Part of a small language model's weights: tied embeddings, a variant of Adam for these matrices.
Each number is 128 + 32 x the weight over the matrix's rms, rounded and kept within 0 to 255. Layers, rows and columns count from 0. Numbers have three digits each.

# layer 3 MLP up, 1024x512, rms 0.0255, rows 961-1023, columns 0-127
135087125148141167121093109112143078123084102127134098110147125116129209122106198094101150133141128133104138141118136043131125162152124130169134151158134171090100124135132091126114135138144149118128179125135143155141124161086150132129172147138124149111128102134153159095131116126179125144109114056145149146143074146144136091121157150131158112122151114107142152157173107130157139119125
159101143099124131177120121117127143102128082101097057197118142172082152109135144086057165107124123195101160135197076153074215168079101079125135113134165128109148070118085123070128036139151114128110109159197098068123045140136134135082152235183120165180131169081168120011111111153185124161167198126177146120234069089124130115124118166120133073087133176125190106090132139194171139173141
158121151116131096126102084065109167161158149105119078156092135189120116114127121097091127122064113096070130140077108100199166145071079111159144101101133133173160102068101105164091093084103142181093168069072125170147125115092095097138149138175167128111133153095166092120187146160203138069124120120161110117158077139120206126173119110125127093155140114139128118093145135113067207129130
109060105148138135135118126134115112148116099149134130127195112121077089116147105111138080134104128146154203096097109130121152103169119199158156102116177170140106076135172061082114121122109117116153078108107057121109064141066119142161129187112182118154155093069063131118146119107154121133150098157157135103171109189087130159141059131098124074123131137124201131149088135121174106129067
108149155060127149188067171165109093150130131109144132104095163099134179083075159114159108166141112149148186168114085072131218190119120089152189138130130063082057128178105128113205099069081133069072190174136109115105117115112203127066135109143143148154054114104147164105117152133180130101127102070099124086099166136164154103138086047081126153109134151151130141166131158143101189096189
148119112075107138161066152088135094137102109149106139144104114097085176097125094115000174132097116140149101107179093180101112160076065061145195128102161065118097110093156128104098097100105074149136170061155194076106122144125204185129181073204153137141198133125121129121137131148112111113109112105151112144116164108134164139139106128128133139143144111190165120157126212133118170142105
180103195149113106190157142097162179136116144088077154170150168120113147138066141091186043123141158138115095111076168142099095144082124118133118089070189129096152148146077167124168078099174074092103173082129083187108083118158132081148124118141108186138120105154089126122115212182139133136145128170123144111153079159158132077094051188135125163089105082099097175109202120169063096123145
145100118172120166148154126148114058218135077131151135124149142165120137140157146109191120143082102154103168133167190078128121139141120146074194138142144096115128163161129084060094149104108118078143052091111160125105164112121080137129127140113121141109140077137158105130169081100213093129159141132102152138105139111169128114094091090176155112114149136186136140133125169134142086064100
127100157163129162087169125129131170106121142122130070177128157166136137164174154110046155142181142168102118167112133077160191145178180168102162159079125092181135122138115051110121156041151137140136077103140122149138068111158095164127108070128154136150162103144095157127147120107158108071187064121070141051152153136104114133091160116148163124119144119147201150118095128118111122073248
154118048169104140127134131147144149130140140182107109138142154076096115100182175110069133160110114143108145091087163177119192113116123191136116159132113120123168129156242082080113160134087094116071123181120144141066174098124126169128108131090139098084149123123074125150109146082096111178113158111057169076201199093028128082135128127140123097138149109208151171132142130169184090166115
128129120132139087104077136098107185125166129119113179148119140135136133087107097118191106072145122138143135098132154109174128096156110100042142147123179111113150049110191103116140111137130211124087133136102135116144123115115148148110132174123113141113120170064133081120167143153226169074176112168093160085148098124089167188142076157104113058151159095129103092149116108103071169090167
124152179120107198142055074153058131114181126109114085154142160052167167120079065102185099199126101149155199132048151101196107153106120067148122156171180043086099069190162197139167101168092090101103168139076138080123140137133110115128126107163137123093088160147111141138147172150116105094159066111063147137110115090138088113152062125154116164188183156127116137149122141114143163169125
174100107076146050134169124042132151135088131126124164169139158063183131118137202104172161142136121124130115168119117181106091118046102082097151128153101114110151074134125203049166122192113162099117117189185074172131047131158115128090143173182111130139060128106118201115146094134159140147201108131050113125175093123176087125169132057076096095144111122082147141137116110101138173149092
122121134165137094160131107126115113097115132147095152115147180081183104098050186122147177167098098175109162095184116121142107065136100103170148151103138107161124161126105102095178073103188141102141166069115135177140141135123093109148163085090128087212176112127169074167192168139160152187101139113081140106112130089127156107180079102174124112117137175136131142105100178098070169129131
099097115147105106169165102138103151124140104127105102129095150125100097129125178141092165155082135130166110116110107131087071136076152153123118162107138076138142170149114105106088109176132075205137102170180124109095062106124157140083108154128140086158126062087125139133124143102143088138126098125168156069170101135112172152136126157171129134135228111125136136139138135197075137144148
149125154089128080153103129033104166203140132150099093133081103130151154104159174128116194079185098093129101131116091119121175089091146087100092139113120150094144155126189099132150102194157133108101114154210070152135131122132164172073116081171083100151027120166110103088118139142191130083151112077198134156206134111158188104129109128091132107152131142116118061091138096132166120161191
116084120168134195133137155122094140134088114160178125129115093151135124134114166081148110095135110154151156143135191157126121130160091157101131145139115068142107077130096141107154175183135156149121092099150116107156123126109123140084142135155094114122109115137081140118132141115140116152075143118128198140122112118149070124101138133114143160170131171135147132198131095130135141110137
140127158100147120138113131085109122186129110180089073173119125127150092109142133154138103160132100132150174074071188100104134086174134157089195137115159145077142120135106149140083170159094091139098116065133153090113139099140133113139143088102120157129121116167137156133138138201159085105101103120057160108077150182115139178148135130158147165111150135160072163085159103100077136105097
109126134139094122124113158128109090113113078161185204131120151205117148113146115120099061197121134150104141121109079173090097139080085121141162151105123058132124158079082156113151123157133108125167126097142226223123130134104131112122144101157170098143130115110118108192112113126151098091148112088046117113114160085098102123156086103204124146147106168168172054079119159127119131108122
111105122105122111135134132142126142122147117128133147138122148128129114136121110103113126140133124137134140103125132132119116115135136107152129154118135121125160140132125137119143121121140153129123122105132161128121131130112113116134147129135141132135131116127131109132144145144133130113154106125118148117133118141128126122145121119128132116153147136147125117135098136138119123111140
179123162170104207189158122150079140092166104172028170141135183097172107094092117130067095172137144164151168159152135145149146118143150149108157147065069123132137104130139109164165137092109102134136106109052120154202140100159152102127150103181143084152129058111130098150129153149122159123094119084077204085092150114134065118087142112138178170124226140139178156118104143180094155196115
102087119140173151098077122092146152133093124145126145142108166213151157124150059091144103162011134124178167087146132216139166093173118143099126170140096138104088158175124174093098131106124133193071166123189117173162115145136104092106130093113110121194170091134111091085129126132167115114185099129171169172163140114161128121139162130142111124185108117165151141115141129108140146180142
135130168130122139129133121204055141166133132133088150116113149150163102126145136120111108140125128117145114110142168143163146135137086108188134075068144143056141141101149146130083189137100147137100141163109162103118136110095122142124127115108103084159143159116171111142143130151099106183140151161125099107071121156106111104126150089130109107102168136105148125113077124116099136091104
150145139123084156145143104125136149112196155109137110097141129129144149159146119104140102117165114128156183071091111172089184166079057113163152114134122097178144177126121148108143129162104106117134092111165118144134151123101139161155118125114118120128148138150109077133141134105113074099121142167117109121100118143071149100180117140128121120126119118153106101128107222181151138086115
138121133072115139119160124116110172118120140112145130186128105170167115108148116125110139180110135139154136128099169124164132145156109089072171136104144103126136120081181008155077049104141190135103136079102116130103100153149090149135113126137158071152143084114058085125127147134122150071176126178167160047164105042150200065163155137135125085177089122100140152118139102115128104140120
100128116102150188184079131159085110092124102134114173149143141125117143093090130099163146200136119117214150137137151160091155137137134140133189148124118158128109051092112124081138114206145133086053102111163071146120137107110110126169209167154171182143205140107107163126157088156077181102092145013144133138084096130133206086132137043085127119108146118130193089090054135126141176088087
169111101143160137154160111133063131178113169194136128133137114127081116158074108117097135160077156143113115086157151166073202131164068112132072127088152183108098113101150162123161125081186118126132151149103089107106166164120159103054142176104123105205139143129109149101136120174155069135128153090146147164187140082165115123146081103140136170145115116153083114129081126073161143133113
103142109153133142121077132093137099137180119127109146130131098172111130163123101121124138116120139124120135146112118195123155135130133131101174120158121094138171160105139095064114093052113122125129077128154090144163172161100114120125155114075170157131196136104094132122106116110104134103105121105159119164105126109097124112127122122111099070102128111127150059128071249167140127094124
137125096112100125107130131116095139176127160123142139155105113121092095137127108097146130090131119125179151111085140166130141184148117120086133148162108120126127115126129165107169161135123100177130075124138124122125124100167091157126158117126085127142138149097112156134136115143104161146109161122096158154098122148138093128081137133103123119144124227104124108180087166131144127112170
115065118078159100138138150194113134181117131142097111169150152148135124117100157115133148139133146103139132067163085102191182084154105173127129156109122136140075167123145130112116183065087154095173161105151144137110124091112118171108131112145150096185098072135136099153154089104153165107158094112119137149095119093135142110116113117130154146186112141160123174134076122122163155119149
110128154111136111095158112167091068118152130123160176069126132084135091099129151104158100140121133142144209109091143204125166178152109082168139182143148151148115143092096140073100142105126147124126096195154132148093128185108104088122139135145157145119142145100141148118126161156134107047143121172133109109124173192066152120141111127140125135141139133130110116124090171148135123163159
139125127134143176145124121145142113113129101110073036120106137093160123107154152117059135221105139130179132115135122150165099134127079084154140129133115099097117158092148151120096146080160127140130098125193061167105097164168130148083133161187098160130082115171101107050112153158099128136138148154121130144127111178165100097127085106138146078177121136156133098104138136159075126143144
141077146120123127129124140168116153109216084140115120110161125166099168150198118104207145119119135137184174141109103120139133180155165157116083129152125130134169140091178096106071107139110154158170149082186124138172092136016163087119156119091132096151125091146143115013174180128173124147152126118154106111184068084189148119161154082168161144133089093135125143143087166094137143106125
110117094107151108129112124119116133130115075123159138118130100165157139068143130114116124090158129122130155117145089139129121143157158133145213146120159159125113128141132076130127145158103111117179122117132117169116111107125113160098161137159104120089135097104108114104160121119152129122093082091117116165095131146143138141125162060194173135194112140106133133155139062068156164072178
100128087146095039058131108178119114193137124120090114160130174136187083114088143122086103188154107135068128125169092108125172130172089126132144164127108077053191065178134170153176182119146158111073175151079136175124123021137153109123136128163128100150123148171121144136108126137143118190156114078081152179107183120127162141118127164132108121147180141131104086182124089102073150132148
085069073099113162090050136082087146167155131143145139183147166152024125151083153131109122194114175117081141052090108166133138149134090126144111134063147050104068120114082112128089186135163092138108148056055142168189163110107170114112159106091134114151133118165152139129188145116211110178129119086082204162129055102132092174147095149177124140116166123130141148108109184118113131108198
110113060085141143106139110144134153155103099169085131059130187106140103117165111157113104083115106132089108079185167143163153135094146158071130140130089107078105160171115113128097160120110104144093104157136121138049078140137181079103124145129066128199173114100126159134157120083204103100182078093090080134148145088064096146117148149112098197128162100129166153167180105151181134153102
157105149148137144117136119084099155107135128054139120076088111148113103124102112108107149132172098072118150122122152118102134130185110188107122146104136124122120112103101231149121138168215134165175088086104153141103142112157135161093129104167146018156109088112071110121142166160143153075114141120141141112132144153141118093087110127133131169157159115129112149145041090129112153121140
177105135047155137141136120141100141112155113159128098165150128132119145056093182050100161118154141110142148134114108158143158145171096119130137093103113128125110130149096141124124115092142132168141186089079098194092072075107205057093148170164222117146146094102171167130174139126117146125155149141149121105163080128090136086145135130138130138117140192190119092190079157141106146111098
162089195110116112136153098040127131069122119128150125210107188128099078164093129114088094116126109111123159023141104126080116129104114141140125137095119087127080177103142126127121108142089062129079145093141117055134092125094104133165141129141125156126124121150069128159064164137150061034123062110141177060098161081135144114212144084156119129122136085114099136115127118094145122176135
150109080071100095151153108086142138112165118144160100107122123159091140166094121138075129068155126103151113210131120157116178157086153048118160133107113097154152162158084076101131078133169094127165104136218190108109109170141130175162152072093142035108149106170123098119122130105148122147177175170135128136145108143147133146119156140162140156146096103157126128121131134153104143080078
160123110155150131096136151118127122154149126139141201031149192121155111141109095141182156079077138117165126122132124100123094134107136187169122126091124093131160059206109148077120098099189133150129127158144140158169033158104169131132136106128140101131151215074144141114117179130125054073157145104108140076174113132131132071208093153112105107070193126188125134151136181199132162161107
117148080143139161118073137146166062121130140133114097122162111151112145104114191117134120183138142149121125143124108146111148129119144130113151171115098160085158128114124125110102057192141137111116118138055120119111101087116133140087107131122107092151167108137132183104135157181203079063097115011126187085167165137110077139124187108140117136157101132169095098224058110121142167134122
136112161140132086106136095107107166131145134141120173123138219085165146140147196126122082117115158125101146140087116129151068151128145125112164127137086114106140102116121137078169101179144137143085161075080167166159097087080172196090140158075091154150168136142179191148133138128157089110167105098126161123102137144142057100158105070146152101153151095122124093158110114104139138130156
104120171133145141129073114133128093150093120151117127090167119167133147125116150117135137121135112125166136120138115112152108150095152127168101096150099106139099106150130119130140135151125123121147194125120141109183084181138109130149140138160060120100086120115140127078127096107149128133102106097111111139122085124087100133131132098165116128192161172136143102115184153085130143092144
098127089121073139108141104126120152199127095114103149107096131102147106086150127095187127155137113129100110119110141113130158132158158114148099119097204124065067137203110161084159175122135130115082148078101178112127099134136149138093143079124119131111129142120096095146086168180126113087142083086100143116136169134169117117157095147114095158163156105167120159167158120137124168121218
150115070056093182143140130089109145084215122213106079114104160099147153141156156118098122148119165134093150095086186135106094194061136102120117130155099064147149170125167151098088161182030116220123121123069186085178125091159173182095125178137076115125134093128138165100112147105164101067090125127106139107166105132048102071181171147130098107139213096114105081118143134090124180137096
110119095046099180151099132108090117193085144151129127120129127128067137133084118124101159132155143127163146094097161124161176083196121067103096106129185104138107122150118113112155107144136072138188111157156142167143145126109138120160144144151123124102160118199113115122137136125161148139165177159134116087176122125144156119122104090199161137129144103113148137135078162171145179087109
156112133158117133114123132106158085125124127138049104082157170136123128100161138142145127151123135157122158157110225154087145148097151164120164144075142121099093126150058153093128142096115114127152104170134152083101163079101111123113154166172138103108141115103093141102088118190154044101105153076145193049187075142064087127130137105155163157129170131144188124165081124175122154077080
105115114074101139106100097134111120128160109148137114103133149149101129077095173129082138181185103115153119158147167137078151125170135111133189175153163076117089076181107103171149192064059151117125123148108109128130122106127157130069143090198113101147119115104168187131154099158145157092108043125078121146122079161163116120142069112150097125144156140149190121167064156132104106127225
208133116167149176118140134109157195124117091081173139144105131179084131172165097042126147113159088123089143115148136119149131161097114131122185123120137144113124167116121122139129107099143117094132155079084065129130137175130134196145129127135097109111146138106092094154172149115124142117126112166153122119164133156146176093166050083143113107172093107162097126093150069115094163159165
106079134167169152099103161105105147095127067134116072174103139134106150127116131027102141152124117134129138135173129077176126146112102141109152117130155124114146169137135117111131100129189148161136150110152114142130110111124127138080170148154167125161148127146135129119177132156130138191093090101154144139137118105168173120130107154124096118105129185123114119171142147095145131118132
139121048113141107122189134115174150149160089135091160090142117168141093127128142084144153152142121125094131068105112115105116115158147110111133109072188170135130115183123145144112113117083128158152145074084213100081154161130170112164140106126127132122148065147089145163185157144168150143174121142131141117108153084206153092199143099165099147106167131172143109158162111098120100147128
138138038212117094084050132189131087160144130083131152101106114132116139140138169160115153148099146127149097112108122114123125096234107158092104137120122124049134156076200156111154157158124103092090105126101159171155094082106112154076146131064170107114077122168092126101100165156121119137137082147080107199161118124087153110082119171183115098127145131139166149167103128070166101057164
119114018121163140134179139132125112121102154149146154135128187137107176073103162107097135093117111150132187103109149090170116187103087092126127105157148125128097202135096098129135122098094170115137149173135050086139109155117129094077132089164104133142132134148131129136146147134095097149134110141084115076133138160156193137161164124129121137114118103140112077116141147113194124181123
102101112187080171134012103155170090124086129156107162148109135094102125148092240143070134209123121122126118114164145176114113104031143117047104121154078088052137170111208141040156103119141154069076075156103098124134047131151041120162147094190172073145178153131087063219104093106155090138148074086062105068197119086140204119129090169169135088152138139152067141066085097125153103238176
161137120134132100187120085096138150085174140096110080161172188089171098125118107082147098118178124139148154156136101162127198174104099112088112151062167123157067218154104184141160172118112118115129129135167082114127125183122150134080131111106130137137090070130156108146124084086114047130162073146134123118143137163150136125127047105140108151129118093174145143120128140170133151173135
086119147178109080187113149159168116155155162152121055123140152141095129054094069111068137136189119123149158198080164179079137094125103121129184132121067095117075106088116083092158101137211085122200116166218110149128151184133069108064146152188212127162180170127021125159109173129076143088141105177099123116204188176036137113123101101177127166168136163188098079165099140110090120065147
117078098170138153143088125178114138086114080132091077153148131140074147099083161041117159096161125127059160118185135086156187121118101154092178157116101135119117079130079108148141198129174146129111133153127096203101110098070166107093153128172131143146101129120107220101137133151153126112082129064107119138128117166107123145133131100092170102110146152143112118091142105124097126142156
151088163110134170105151093139218098078179100170149137176127151084149097106081165113109125174129121125130124102150100188092139097116220089144116145045140124086135120191132112044169124108117118091156133160075041161107161088121162146114135097145158136133180113099146085135141185131103084165125108098149136124142156135133135127201128172161127164110104121210080106117081119116165154199116
095100098150119114130175123156117057118123105142123109092128135132041106103081135100161212076135144146157128173131137122067085135147124095117120151107103148131093104141119060125128075129146108130113149096133108137132083167126106129146150134135114133141087130106127151132139179121091116147099126155143154123182089097135099133111141111148120123170129141119116154157129095162089169112101
112106148113140119104120136132138124173127126126133139080111087161140127099150073116138124144130135113174145096127177130110124156110170120164136122183156119131153134132105106107109107133129162160134131130182149135122127177068124109127129142126105113105104127160172159116159128099148127086115132083124062149157095154098167151135113110158107142171106088119112080127133143117124154053123
053135126080136132102101110186141080105165129100087146188139158145170127175137150131150122102099122121080135162070099140151098174170127125136112143124094040129099102172176168121182141080125123106117155128065148147106112115130145114104134134129160155122112101094109164134114154084046119162140114081101093167162136170085145112180108147183117140142154178143126149148152204111143077138151